From a checkpoint of a small transformer trained on Wikipedia.
Size: width 64, MLP 256 SwiGLU, vocabulary 8192.
Architecture: RMSNorm before each block, rotary positions, no biases in attention or MLP.
Each number is 128 + 32 x the weight over its row's rms, rounded and kept within 0 to 255. Layers, rows and columns count from 0. Numbers have three digits each. The size before them is the row's rms in percent of the matrix's.

# up: layer 9 MLP up, 256x64, rms 0.127, rows 81-147, columns 0-63
# down: layer 9 MLP down (transposed), 256x64, rms 0.0911, rows 81-147, columns 0-63
# gate: layer 9 MLP gate, 256x64, rms 0.132, rows 82-147, columns 0-63
up81 088:163089061100138121086085089154083102120141132161117102129103142161156161186138147144142119142119162107134134154108143128154172167177111086104143147184098141121126162191164170128128102041189161
down81 095:100180113118084151091160166127140116141076096168107100194130124097095154165150097127088138075113140126129123132071079122094138080083146132135162123132218088172146167087098100162117172147122112
gate82 101:107101119134163162077188153148171085147139094093133137152086174114111096131202072148129144142152094132087175170068131132134141102103143154070171105151115128146136160172119115103123091079177078
up82 099:109116115085108185135165075167138153082137111071094212104123153126158100099107153128113155072139101146069080127219120113111175128134111097116158196135109156136175135146116134125108124107120117
down82 103:103126093168179144114163165142107109209122134110116183165155134104110119125191135096094080120140155173137104156100124183134125088105142177090108056126158101152143129173099096173120089140115069
gate83 105:128120138147146095087157142110151181098175105121209221164156176139206132136178158140120157181137102135130156119135113141138151063100152137079134114114173126158118071094120144107144134119103129
up83 101:167156071136165126101138130121125157134148144132127132101125161093066085093173179150126158131149146138159077100154112170100122057164158103146110099059180098121098124211173108155117109152141090
down83 103:164113073155130182123173123131117107085133118156093126145157100106062123120126122143138082131133154139072165116120095164153116125137179166139152167122148107119101153173086023099189110078088141
gate84 104:129158128173065151156128198138161117103119173124155103184113174131113146077109136101129110078132084122127088129175119101151101117159107141106135127145181038142107120092064059144149155119121099
up84 112:153126122124075131099121159155173096096105153164173138125177118110092182083132124151114140072117145124079164146178157112167101152152129176101199101134159117169152181121109078111200096085132120
down84 108:081097165109184066131202147130136131149170100145099146038085094152156150122141127118134168180118158119164151130071141128124113144152105125093116141104122159082149122177144176126095059130147107
gate85 095:134155080137134121170105166167138126088131112123039138091140186133128160155095149183137128152108162102115133126106142113079142171104192163141088178172129091077121151112132136083066067146113118
up85 098:167090172165081123148149146150141147148140075164164192162090119155095155096149116111126130144103098186117091112103132088158101033088120174128124142132102113153035097140162137121123130137156108
down85 097:132134124125110078134085124085118127093076210096157092080097131070129155090108152113146102103087171100147140120053152194137150118127143137112110147121137133105194141115177086157098137110189105
gate86 093:066093177168142070141134126121156106108200109130111140117158132117112167144106171131182172148074140124174086201132147105141120125156120109152108124146108130121051157160136115148042111143088124
up86 097:145143127165155118100196154157107150126111125136085106156111097116111095109076131184108142145058162138136140151110130143151104088168169122152173171142189097182127133149116151189085210112176121
down86 102:127122135116135181098135144112094140193184109140176115107125120128198184158094177095118168071159117157155102126104128111159173186115108144083062105106102168117166100118168093141157125164167130
gate87 091:125069137130062137141120089130132131132167081110161156087114108107144095143157162107157178169103121075124204149139109110143126145162116153118154127159070114125160047152103137157058131111064103
up87 093:110123109128082139118136153132145118114143110130182195115142149114201101067097148101107192148193128116158116142097088072133094180114116142103149099118077135154220127126108164117111114119095080
down87 089:125134124069142101113112146122107161060062146162069099099132083105124140151137154104169081095078146121102163133190117192140103111077138122136104109108175152136134100080188138162095105179110124
gate88 101:101089101144122139141162147119147117149051024086128116160149130162179129044114136115096133160165163104107145120061138168137117187141139125128145108141094106150163101090083154154115144132090145
up88 102:126142158083126069085119126109132036169187098090157130179111110113130120162131070099110103148077125156142110091144147135144159110111095056093139091116113150102092156072099154104183099118130133
down88 101:162143091136155133128109158082086151088137081108137173159140074075122074127184139164111147165082128147120123113125111129163104121125186125137053134157100064122116132154175109177068070135093132
gate89 100:152133152164112103108192155137151156157149145127154191142106137138144154057157126109134069082108195061169137129139133091145089122123185160145069159138166063113143087137091108114170134127142113
up89 106:126127133103140146085138129093134136164121103125111151113173056163172117141152143147114228155174110099170166115160100117179135102159164091086154124100043162113117163110113094140131084161134086
down89 098:112125087153114133151140140124117110105183050125140131143149195131130101123118139151136126133142131157063164147127104142097150179087062132163182150183098095172111102132185170108093082136092193
gate90 101:128185094151148170109059141107143099123091116157158069170192160139137169130156150124144140197128108151095081104104162123163117181106127120146135126093086200114160146114117125190124135156183109
up90 108:071171136118167087110141140102154126161136092160123100100079156073138145103166097152125153107120128175118144102090132085087132104164076109169051186121106133148142088066101118143152126112188078
down90 106:115061164157115151173104133180141103073150121144143114172091139176115125152141166102083140062094130098116176138160152048091142099152181155133174138107158123095100160131162144098086138176115140
gate91 096:151116126127075125132122141132046133113117116167165130144119101135074127096102170106094188115195135146093153099105114134078185131068155138205160140157169126141174101120162134132147142129194090
up91 096:149128170147091155111158127193146120129139103116152070116118139106147142108192150172084162152106079132082077137141080140138103095124128096154098069096136143122184129186145121095064148091131058
down91 096:184129165143143089166089124131134108171119119144101128075095094127111159163145132164219146112186090116162131116178168128087110094135128102108162183084179096105153143140158129174100166130097178
gate92 097:085156108189198098156135140122128164100117148156118149130120115099182131115103136163165104096096111178119087089082118207116157097189121083111138128183172150146117156141121131101109152153129207
up92 101:183122138106102160135174121149168050127162128207084140174138138123047016143143125152158143115135099125106131094143129111099132149121095146112111132149112100129114120164114127177102116106186132
down92 094:199130128109145090092112086111154130135076135132124106142081123100094154142120196128112122124076162114143151132123148156146199077126207100137106102116087138116199138158097109151118067076149091
gate93 091:096116137087051155112127098154115114092123150126133139103110170108113123146118214089117060135162132150096110123096167147088122174148134096124093077102145084102124092127137117138123183112232141
up93 109:106176124094117151114137148121141166182091110116144104081153121037093116120102155151100151099159122153125116154125135179128155146119132101164108085162118148082076164206123166181197131099163157
down93 111:109140191154155127119139178093114133162121146116099092104145134070050128173091086093104132105159167173152167162110128127127092170141130104169099094175195155126121104131107188150153136084082159
gate94 109:116116173123142107157154123144131125157150115112085135144189110101186144165142159125123099213210185156109152150105135161107153167102188119147098146140117124080081131115109160088157128140166198
up94 098:112144118130092163102135173186103090114095114093077108102080117174089047145106157127170140112111120127114135132130156198169098152191122116132094119146178116101173123092074094118138096070139103
down94 102:122155172168145110112146132105157139114161204150175121106141139045094143169121173173099111162210158137142135123132154108126162144068120146136117095167113106118150164087126074150141129122204157
gate95 100:166178135073130126126113104096185172067089105130125127134136136135140173146182128118114135174103159082159081142130213100134151122116195173142049088129172125092170127141113103132137130148109145
up95 099:136131107184080103168194114144136166153124125150115146078056098123128122137094163091136103092160199098150099105111145170157074069143102097133108104058135093176119103111144143143091149099155111
down95 099:124098140128145174178091103088154147105120099137115148190123112138113094118143177085114094089100105138182044141129123046150117143056162149113116117150118123180120095090085101124156161109137177
gate96 087:121126136171145159159089098135030102117126142134184147148163100163110122201103138147116094134143167131139141056113113109116156118099156141118077158178174144102121146154145133087137161126210175
up96 090:174113085058142088104112062099082126137108155115126128171089087103131157150096176141075091152063140162148160152117144138173114173185134171159147110138184101122150086144145137140141098110173104
down96 086:141149078102121098095144185083124092121101122070097102141105109185182162066088157178147177105151169127072089140114154148165118140156094183135087118108143120137164143170141113167120105111136075
gate97 101:114111085211083152130175175092141096143150153160173144183163137178094134135145110157156132144202099121066090099152143128148148161091126176142120101176177120124125111152072112115125096158127106
up97 110:130170146094186138150141113123119100121109050204107141146098126131089106168150125084087160142133150077071145137099155097101187128150103124146066157206104075106131152114112095141131125136114172
down97 109:152126138141147119131164128143109173107182076124135133082109085080107114131114132171132137121070141146098077144142078074128117108080187153114138103095152138141092199091168162121161164057104185
gate98 104:107175124153086111188094135136124060071128088135146136176116153130139110147192158149106132090162087079143190146118155078168127203130157158142145127144109084125130134134149182174142083138157146
up98 091:108087091157114159083067101086127121184166107153111086102109116108159149133128091164138179146116165170220168087142089091099094160079116113102130133117112140112109158094145077101125181138103150
down98 095:101106154089148121143065134114108161147148111176138162133148158126113129117140087066071123140134150057171103104119124128118111095096094105157112122172194146142182106105087070131113040086153119
gate99 100:120172166154164090133147144185156139138149184153151113093146216090122131122116145151196145115123133096073125124129139143114147112111129166143164175156085089060154053165125108181153142125156121
up99 092:180129128117119110091141186154091174124157041147071128099168105097123122121187153109121155173172128118168051093136144168138114060129122145100118057134162143117140095105120113151147135105158124
down99 105:106129161117094122137098171102146085144179130148152146152090127157183149103104165155125119107047116116157105087082132146126131107193079087143133131143135115049097054151132112174162137144183105
gate100 101:064173088152187174135154102103101121181136099121064117132171139138125140140146161145094047112084187090086104133123146169133114104141132119114122144144130179141133142065105105091173179132161144
up100 097:101091135149134114192115154138132176136082130109137107073157119113134150149089227111091125136106150155111149173106106157128137126060192110150137181176166154130121177101103090167174140165122110
down100 104:076120090116113141139146169232132130175069105149075115099157157108126111150166111137080134145134103130123137098113164150136108097063131175158121087153119099118119137123096078124168153174076069
gate101 099:128065101199093171198164151145101119149154144125132143108131119128112115134138151147146145161086151134132115099126191078082182139168103166106188165097153109156193115161170109132167098171115100
up101 101:123169119129124090093064177134097106125118122124170120068178080092103159114098156098216129167144186162162119143136163112091107130133076102161149118112129181123151107114141110099187146164137179
down101 097:106119199169138147114063110153083147080123104110127134143095193141116136199134125064147109148186113109105158119106118130161116154088132109091138133181138182123114128114179142052178161109124117
gate102 109:097100115168048170158176076073124108135103136144089097144068148150161108155140192130143148151096128117138174129116108167090151181154101135104181164146136090166126099087112086188136135120101125
up102 094:152135073178108141167110085095082067133148146132126136156109125152089142135133141127136089155179201120092122158108155089080153095139146161158079146145060081133111147124094167105152076089142068
down102 100:119161132143148103134130121136163154146152115193134119146122092136109123087125092140158198079096177131147138104139138103107161048154154155224068134101122158103140127131058097099123075159105107
gate103 103:110119095146146152131168121205153121176115138076152107079125083173127135105133111172124154128090109098092075124188181098118110100131110074116137088139116115111148108093187128205140127119160061
up103 099:121100183081193202091186142153163170139140142120126160169141075096132048142094182117123155151103165126081108082097093145118127126096166134148155149113128135144113121140151074119119113115155076
down103 093:183059105082143175134113149118097170162120113112105116167185076161098107128088136092086158095142141166127153156140112147081137076114156165162123139098158113119172116139120074156196100158124072
gate104 100:090120116056083137115126076110114155194127167095156122106127154113116168157116181142179072189170145128049124151103160147130142141146152127108140083104155139138107139164161173122097088122194124
up104 116:109149140152132185133121129129099098140130126133113109155202128147164106151115138096079184134146144155121107144106144212145112083105154147111128144125200142117081103043089096051114172114095107
down104 107:132112099096065096115135157110087066149144154184119118072109104109130127116081106192129162120171108153126105131130153148160098129084143115118133089133120142110142219073115119162198075129154081
gate105 105:069108124125119194153163105122131119096133165134130134110095143103102207165165106128116045086169140142131113092110107105170165147175193124116141132131198107173135140084137104103166100088154153
up105 110:090130121120154068161150113193135090162113179134093152136095145159115111186170106133157149098147142135147128127144132096088111107119075107106101101130051113186105086077160119057141156164181115
down105 110:084114169135156137136104144088168097102162137131102144065157165112161180116110106130091144180137128090087147109131112157137096186107094128153164111112147157070159149142153165141161072178054186
gate106 108:109190200142160171187160114159076145135136131146152073129131123101154130115126115108142146141110142098173048115092119114056171134127165175105107075131143067130138126138103141090172108077138129
up106 103:111133098120148161121154096205126116164102131092087090062144143132148146121079132139167140124097110153218146143147140139061133133151101104145122109123186106085126167157088097087108201087145147
down106 104:103123148133136139099087139138098153190071116140100168101044108119100166149193105106086136152119156055109161118132137225107139156087135095152129096129144135135162083153110149110132116106081102
gate107 098:094117101148129101125149144150131110154102114215100160129178146110169151142146158133144126127122077143130143169113080158199165127122125110017105084093142120115162155095197135125125160154172130
up107 110:135107133142137072118124120172139030104129159122182133161150130109098104099140130182109148092175062173120101100134095101084120058171119114157100130113113120212163121133165158131130140136142168
down107 093:116081104142070112021137085096125119096162122172145164145097080115133176123153114102139118161079129116157160196110126121120130116099108183134153106112114123210087129148124138149080144090143103
gate108 099:034124162155174139107111128127160112127140142167126125117083035149137121146154108152125140142115115175114153148132142115137126137134125137119169128190109146120117172211139082172182079079114073
up108 086:090175182112176097161110166146133186087114153110108188159090098146175104105123125144146149099134139108099208183135123115076123126136064091099085143176108110123115140157135102116118110197124107
down108 096:111040072110063141135126162120094120148110126153077089106151143135073130116078166144113068104136169097100112075161167112149145106077100125095144122100145146118156178087099124146182086158129125
gate109 100:104107076144110174132092162113148179122138145149121163115130066138099152114110095066137150194144064133130094144157133114180104191111152142178169100189121120098105103122170084151090144180124155
up109 092:166101132125126113121161185129114146105120142054153116152126125114108126059148100092066124143130053119098142136162120072107076163104052103154163097129096091140144121129181103160104093120118191
down109 096:064156152098173148120139124103137125152142137102070172064117125139135101161178177133108062140114130138048152149121132162085135120094080139141205109119117153141108073143111108120144120084181088
gate110 113:107196090104130105168125166122187110116162122160148121119103081095131115193093130131205106155147170127160131175139168160131080153085155168098081145152136145128135144140094103147142044130161160
up110 103:130139166116112119141142134117106146135136166164112108097119174122033153099123143146092158097082125198108174096081152115091182114178061078160175104076157139159114138133150117130094167161143145
down110 105:093175148126124200150112178185114176149133141141098128136094172115176142166116142104125135071084132154091160152140078152136091131137134162161135150127091158148125084105208112098083094141073082
gate111 098:149149149123128088150178150124109175103150162093123156174095156070110224110205103089073119095186107115119138138138137140125092151111111118103165096100091109130109108102085058131130100153108132
up111 096:142134150149150049146100140113082148138114134160183121134116112193100113079107123126085163119136170088191092104129091102108081087157125169102144154145144120120199181099162084138109134073103162
down111 102:139093085165102149138153135098125046070137134123099105096140159107070061145090121141146141078123112156076157130203108142149120157155135134087088099176144169104162106157096121136114077150163093
gate112 105:148116106137110150126118119129062110126181144063173125139164129102154148107167092148092107082138153135155136129109132157188116138120153116106183113089123088098174124176123185132110242101131084
up112 095:156188082135140145163127124166096208125166188189151180169122125111090102138141139115116121137060179103091130117091126162092169110059106082127082155118131154097105163138112143129098148110140145
down112 105:201078113167104136127153111105055095104145147130135118128125124119144092135060078154117134118144164119123143142131078162187089155109143106033104064144110101166130123172135177156129135134173117
gate113 102:145130119126120117102104133146196101139109138097170165126146121126120065140164068150090107106099089156073144169154129059117160143097143166043136082094114097093082119145132118157095079087160157
up113 111:101167088136146166115125085121094104101148143172039069096106166184089179114120155077135103111148124105076138141117110200099144089145109108150108159165137075114154079124149118114112171141117096
down113 105:110093080072163136086135082063141149161135155131136078102134145156077136139105162101085102171102113150126121116123117125167115120134115108018127117115151126111101111127151171125045139110078083
gate114 105:144181163126109158140094127136140154147148106126163156179143231142111127166123155033182169108151084163084157120139150131149172138124105141100136139166112110085140132147122096132125099078191141
up114 105:176147072107152094119163092172109155146151099073160115154119146141104098166126122142119194066038164159124110121110125159080100113117082111100180153119101150062147184103118133137128145144155138
down114 103:119077140163152154144117142054106090178130107092183176130107095127121072117098119093134135138137106143146119131103102124151151088083149142105124095144085140105062058196145124093134129111202175
gate115 103:140122157148133127174109069181118108166141100153171075176096163145191176122144144150059149173120140121105105179145122113145105134104193113136091173132174126135135061127100119137143098189159107
up115 111:108145123135174146070168143172146104123169109159103139088145178098171087110159098107166042119121107112133105078162095145102139152098137134132182164161104089131058114124167139131137118060121079
down115 102:157107121086158155145121153160176087099132116126057100167186163076136112090132127141129130083086118116052201100100102059106133118099177144175109110147104163104155131103150156106097153137137106
gate116 108:063101131076193106153111128141100105168150178139178126137132159147113140136143109147146087151141117194101085131121164143109082097046178130161105139146212154114098138139140176129111159173124130
up116 101:125147172124162115138154161134182088130090127135123113143142139102161094129132075168080147107141120071120102117132137165088111122128113203108156146127119121089154213126162208191156139104155193
down116 102:147136093120140139135128102139157078154152114157142191131141100147190117113150116138175117161130089101187175142113091082181109149092195068144102105174098174120091138130175076141093101078150115
gate117 089:140064070131176114122150102117142159106155113120156120117147103167150110120171162122086172131109084109150114076140161165190112166137120101070100106088110151209144092120037115154114144117119113
up117 097:117147106175148159108078150129158125189110160054118119100121192097120157129126107152128116112184153115143063177129148102134090154137119179196098148136134069107124111148165128115122160079113198
down117 099:060111116075116155210195112103125153080092126138110103159191088149113139130138097182124133126138118110111130104116067144123126121109121115096103137179137137136090105038139130169161133185156115
gate118 100:113127147141137120160144104099086168141105096163122113128119157122130133164138143149075070133102073156085169217117135121091169157153166103170165112137153113132123157163150166157114146078230150
up118 094:152131205124170096121157180144173076104151083062153154159130081122153130132140131111164089123136112101153141089143104085102129173136134136152095051138096110091140133046103096134171099122158114
down118 099:080117091122172152115142156168130113124188084153159123130131075105039098111177149138164112138098113150155102155143136087065102178127100120134175106099135102107189136147118117188192162147139140
gate119 107:137104114117100122142148069191154197170111144170104133123146182151116101161106146159151098145084064132087132133144178085077127118152136096139168190101149111054105142162103190146109133120133133
up119 108:138122090105143129095157135114126079097143067087119174113158138100138120134138111133094156154185089136120171137235115086185104140118112123089075150118102130091146125117123088181164082067118157
down119 110:121127120137121218086130101142167151116135142149130120144134130132153078122160113144125121173110068109196172126148151144092168202092155156148179098168178124089140140133147149131153133102217094
gate120 098:138136184109109131148154158157146125145126087136102153101098112185107093129071099123120170039109099086112177098185150156138121153100211155110108168102076160109118167134108087138100150170120134
up120 106:090108175118177144152123161123134071100174085167179161127147130121121158091153137102158114159108146147136091147120109082101098165148066179143090117086150223085111091087133148132142078130145152
down120 107:186136086163073125109173113106140180108118123097120088164132107103171159140180050111111123097188145146088144129143133109152095129139126099122100207116130122125118174169147085128193171172105141
gate121 089:114111123161198170121126096104116151182123144147156146147161111190170167113133104096081145109114083156131111127107109132106118115134094204103160118152171174106182101119120192102034139140142143
up121 099:181151136087091084128131123090132160154126136129165071127127150136177080180167165138148074169149141132122134213153143115077133194138115191128102128165111153107169179135126102141086161100118156
down121 102:110088143143131200114172130138131116098132116119172151123133088117132144097082130200106109166142039110078144097140151170197138131150105134151132118149065150151142119105117150082177185147178101
gate122 103:156043140126086101129131120079140120127163107168151147075126129135125125168109126201148119123151086153178094113188153133157099152135167173127150186131128097135151128161109160206145090122149196
up122 100:079121135175114111162172128091082171134106140122145107144135146160167099083101041066101148157147209119125105128128157133133141176183097167130102135157158159120136167097204123144145112093135123
down122 104:154113183180190116074103121133097130139095123094123106142100129108186091090108121145122141092127077139189118054099169133106088131143099155117061154097176118132140086096105102115182166091146115
gate123 103:089147172088124158135147141208101130166156107123162085170146169133117165083158175127132146170131095081189167131150147116105113158139133105136139111120134103072166131185076103191173086150101142
up123 106:107147124178111043107131132100131166109128125244131154100166132133129172151146161126131115111147119138118163169089138111164108137159121112131165173131109141157118118168203118065069100097155114
down123 098:096142145096096149132185126155131032092156120153121124132114198118129123039144211103095111086110112113064132104149114120141131131100130098121139171139120051089135114136092110130137115111153154
gate124 104:092157090111133151146096103110157139099178081125180156107106075164145122148195145105143095123149158199139151106136185123150128188094133114150138122201114109087152088153107123090195083123158131
up124 101:136155135110142156081178080128092116186112130141088137121157127106141158121092127092074153095066135076157132158057125122130119106133065177126144105097099074154171120066117125065153171139161131
down124 095:135107113158113185129094104172153063171133114150108107089117143128159161134082188123167102114118094106187114189109041097109119080146148152127154118109141130140143126123123084201119138096092076
gate125 103:117136116131094117177125083119160100185146117116191145163146176103148194172123157068157076148194122129112111181147138133160167092082106134077135106142131126128058102086084133092107112117110137
up125 091:089116143161114101119156123150121106133085058130170119158122195153157224118156096093110125146140153163089086131118148133094120165113107151096135147146076141158111029106151135112092171157111141
down125 094:114097167110155089069169164111161107087116144125144126086088150144152145111109151154106114179036130145088158148176155166071150069145162099096165121105114134172132175184138132137102153090111111
gate126 099:152140139143137158063114108144110156159130090096145089143113146234123124091110164164097117170155140104140133107170131175134163077096084131130066175141120138100123142130103167207147157150169097
up126 088:115126133141087097137086087126126071116119116092140167144103147047117172169186109126097137097155116139109183113146064138107059103058160166089198112121083141126101139148144141103092147122130124
down126 094:180108106100116201153161111095170142097125162123101048121145177131094161149146100129167120120133099205174124126136186050157093130168117110165124134137140110129159102123108145121152071131116177
gate127 106:129127199189175081131138120097127108103143154141108140125122139113171190133105068106085170119062091107177123141126139108101172142070112097132085130172164185177123096122116159120145184132104131
up127 088:176148137185123124112120154121177195114085147065133109155093123124112165094101130098083125067170118143146125075081182147087129092079123070090156094144151089107144117110171099149135081118101135
down127 092:076104067074171167139178081105155145110164100141150097173189139105135093134201144172152098126092115131135124155170119125101089120152196113104166165127166126137122126138122143198153111117163154
gate128 104:117131107086157058127150144109131151096133122074077133168122174070100155112041110094186128106121085113142087150147158123113118135150112170145143206156157070120154111090121073152139133144104134
up128 096:148188109130098118106110135144106090175106109143164091126124138126143132116203117171148185089133133108061143150132093127144068071150176151175133103075083128101096133086090101066097173108123135
down128 093:124103144138036124142189150140140132126105078123173121100147112134163130161128097115053160156179151119158145094171142176118104135141137165110176111103116148088134177080144125155140144080048093
gate129 102:117122158079141112171163130099184136161156115187067163134128148125143148068141098136099133127087129077113122124148103125127036144113189106141165100136117208087127104130113117147123174104183158
up129 108:148117098118109130220115113088124125101095130085087159187131102112149147117092109166118177124141141137163120106101083069088125127203110116136130160128084138150076119117132126133189095130162042
down129 110:099187122140136185128113143090144116133093025135066124145140167083159134124108145147171098141095181144137134131106155187134111088098144124134138129173153099092076128098081171120152174163113171
gate130 102:155087106098147097115102109103120139152041107084082110130114117069199112140149154108138107158154129153167150143114101100116157172147086141121120118130127137192159060131166122179109178154195108
up130 101:130106099082167165153148118136178078150127152167090120155114115127128127165150144169098126133111173095178090139112143201160140163056134093135111135174111153104124046129164114174163168129186107
down130 100:137109150148115116139179140088081089182160164163153083148144162102162161107068136122161180145068112143129107112127145087105094088113197171143162146092098154157100173094132141119123147139195174
gate131 071:132059179125095133134159177136082174139146139123154146154135098079090080151127062104124095093161146174139102150134110127181179115108070173142096135172116119098116140093155087091101131066125164
up131 082:164149154118175154112094130110127079142088185205093150155166152118110139157150169152198085128102161176078143097128106151125154111113132144101105145097128143157116171202106143115202098138154145
down131 085:117104141138100113213099066109126121106184101086138109092087124166201116076130113105103182113155129118174097113122125060100133143122142124098125184131132092113103113094093156190123170155106158
gate132 101:116153118095105128092099142171164129153133136154095081099093100160102170079116101158123179173104195091158139165098170135083172177122083106165102119141188121196169101181125140145131149126145146
up132 115:164165097143151111142085109078062138101096108128116163124127092148112105182155137123128128064152089137156090152114155063070149125128158105084163139179134104159038167100073125152115130122107122
down132 104:107070098108125188136170121128125131132158100133138161116152194116066160176109143113105141089107120161122081128212152084104152156072137138146098124121149098144103147073110065099097075126160162
gate133 106:093140121133096171105170221161202131079108165103171114115116087140147134109132135138093125171139138145160161149103166116085098123070170134118105133111099111168095092050135103136087131121100081
up133 113:156137149125192152165070120096110174168128104103071146130034167126163139151167167112211136123120148129137117098140088088126162178156086112115120103156169158131081149145109135099092139118132095
down133 095:153126075180116107133063134184179103127162058162135141089154091080116135134095182084155135113134132157173135161146133114072185103134195169087099143130090158110110149092151149112106137128152129
gate134 096:097118118138103119094131149105168176126185192071132157161160133185123168102121110176105084152115161098074135111058189144088158153100083135157165125144144136127092114099135113143182149175113093
up134 107:170112148163087201135122117066113094144153147096143144154092192165142149149150151093165092153102122111123099140180205098175135129122160153122167173136115137078118102128091072155159078153106111
down134 103:100073164109123130174124126123111132120070160132207123167097086166131161157123190160133130136138156177147169089137194149111168052119164103110112131089078087135140099118146174143137144163164129
gate135 097:174112136168135161110129107186098113141077148157079182088102062096143080116143111200109155153155151078093113167100144104129137102112160146098115084167113119213147138136120176114107152161131129
up135 089:099126164169167092183139161132093132129142095127131086171132152094111065106156196080105180075117153142137141102142155152102072178113108123140111074141173101063137094159153152131140138135124189
down135 101:172151124158121119115105126139141142107140100136178116192118077102133112119145107143191142172129180057190144104103109124090126091120175166141038108116141134100139148112112122143144174089206093
gate136 104:094076174127152111098176163198138080106204157099103154132150072090108101130130146121116159138119128138188136091174146103129131091109113082116157084102125155115213138097108104161161134100155120
up136 094:070127137080100096136137102175087131129066142112131151116139185126099146103187094154080110141114106098055105081095159130112121130151085073141158166133107148161158120076203167140106104116141103
down136 107:214135117153137158078093121155111126147185124098142159153153093202118129135056089096150162132131115140198130111162097099135118132148097128145143083121140076161130163099077076098167133118171126
gate137 093:079024144145173144102163145119106142157137118104168148209134145153110105126102072125147149113129097157138128108118150083158111132100091155079161088139141066176086098108112112174133085124168122
up137 095:151127101099044100166149105116140123138123093131088147131149164166125175113059111125104128105081121140135080163097095158158085125128124202106197080144127159180124146150157161176118151124085087
down137 094:138138168108158128059089144156128133105176167120092120173121141125056054136108124113108125156111120128087134193140207193120098162125093117087140139080086124128101136143109158141124097168182145
gate138 105:103075105102107143106123166120107085114138127177066135155206133160139138099136146099113164186120117094153135145091150162080109110107120109171190105082126096043126179092150107135156128104175131
up138 085:152126118170136159200076149122086162157131146124143128154153131108126140122151161126158076117132121132111111124050138128170094149119105146040136090131091171077111089105138164055096141107157193
down138 097:128112109157104144202104164172086132178114077129092085072118093110139127166180146136113113181147124162153131135106169136128159166150136070117076117148146189141131117166099124070175125112078173
gate139 090:077124137153123114149095132176115077171107139166092122114131119109111164135104121124096164115136100145142133088122137042125105093085048147019140120163085126121116152073164139110106160124149163
up139 091:085110117144144151129138158119072104110094061085145144101124159107143150168111059081139104135152149177109077127092141106117104116079173222096177072114110078105122096108143129161126105131108111
down139 100:200143097101163132135063142147156035126125141124120118087114152138114097119116165159123184118136061136036143092116099151126123099184123114067105119126167175163119110130121090102131115138132106
gate140 104:101143094140055121127099172134157109157143117134186167129126093138113114181101170099131110104136154118094078147134136124157138076102130111139065161136129113118099075135128111190165086118195219
up140 103:169156133146126135100158116122215152124100113091052158085129156173149104147158083105122145154145135118152111165084145177167141149122106162150111176171072139150147156141119099097144171095189073
down140 110:175127175094075109121119072139155141134118160151072113123103153163125136094070145105172159166155133136128113084130181154193066122133143097149120158157111156098120064130116111112154111148034142
gate141 082:097194101112147146169095148121106147113139107113139124121176129135193212085100157139123132147159108062125108109202137148080138170132133166072121089148109122132190144114091128173108182106106122
up141 093:112174124108141109158143112078091154144115091088109075153205129129130167134127147130143104131106148115160126096163063172106101089114083166137101176125103160128087195147150165136144096051156081
down141 102:114121134111143143099176136152110128169174102066129075119148078097081163167149128171108094127084090133126106121142103154154081071128096178079145134102191197151150125163123144118186074107119130
gate142 103:103098083125168094163148141179083124118134179150153196102098123140184126156125118132083069137125149083099097118198127208167117108137122098093111201114145137097145132169127131095133165105152113
up142 103:136094042139156152112174151129118118166119145152109108167074126154178095155132186124121143127158084112138121103125132086091121160115115072175099135160163098053110103138201082084103127136133090
down142 110:141072074164122142166166192118110131138100169179110134102131093099102114141108110144103081172113137074088142093161090156093136111086137119172185132148096098140107142040128111098193133146132148
gate143 104:109157137093173143171144087054145154131138076159161113156173138158168140138141180157205097185120136059138097191095109127151184094143095116134150101156153133108139108148124116130072136146126155
up143 099:133087107144147167106144158091088148118165143124160132156167155127192149165162155112116103171125071054147150183107106153189074083146112116153160098159130126064123142133107101118126119110098204
down143 105:105145140188090125142163105137083154132053161086138127192123113103110164083109095105153131122122140171116106139149124180158138155152134112095100169071110119176135163092132198107160108053090144
gate144 108:151175059126099104143124127152151163159131135112159086091139069144114135117133110131186094183091125161175107043145124146192138100130145137076076089113126151104151129117141084106166075130161163
up144 109:127121093131124131166119109165148120146167089145131055112184141154182151066115131174108173098191098148154115139184079149196105151124111179090137108128178133135117103161079120111112139143115068
down144 098:126145137126074091109068145148102122110063133141155176169135108192125150160121119200103127240123129081075124090103131161102135141131167119142141130126139126096089134192083126136130139126091122
gate145 117:081064128148085118109144123118143071084125100078106139157063171090156153146128104173108122145129142106151147146096106092075067119127103094108109102172051140181136111105099139110172118173164111
up145 109:147019135134160113148163167133114147121158069064116165102109125179140131107155127199129120167142113157124143119155137144154137113130096135129054110170105178096135136174104156136153136066131081
down145 104:139171110067141113177090125088190094129127099157095186120172130097164092113173145138140158099154136186179163171127129099131130074187147087152112186142116164138156124138148113112164078103140163
gate146 106:120178123086161107117131151129210079145135151138139134153068138151127163126105115153105088166173144147166135159161156160114068105147182080162084117161081130105134129115139087111114126167082210
up146 094:123132141184188097100081164099161122136123134145187108096087110126143117102144110155089164134111154144131114083109104176093100080162119147116136155067084211090159065128164127143143102107168172
down146 094:083129114065084152168170096162093077125157093092104138136144140117110160150125085114189114170121069175082162138142127117157130178103085121137167101123127065185080144149129098179133149101107110
gate147 102:105093125088111117164176140066113151137153103124124137113097136130128125173078125171114112156041127112077095163178143140139170175161180130121140200164123178166153126093072154097104155118123099
up147 119:139143110154097087153127168132100124107129124131091077097170112137139095009118121080132137132176139127123077140176137101096116137089120141140147097120139082096089063120193153109071094157106134
down147 108:144147117172108155096124081156153153091093113157136129169136109121121113091161083155210142164104082093114107204162133118133134156139108138143146118128108182177139195114108092057078168129159099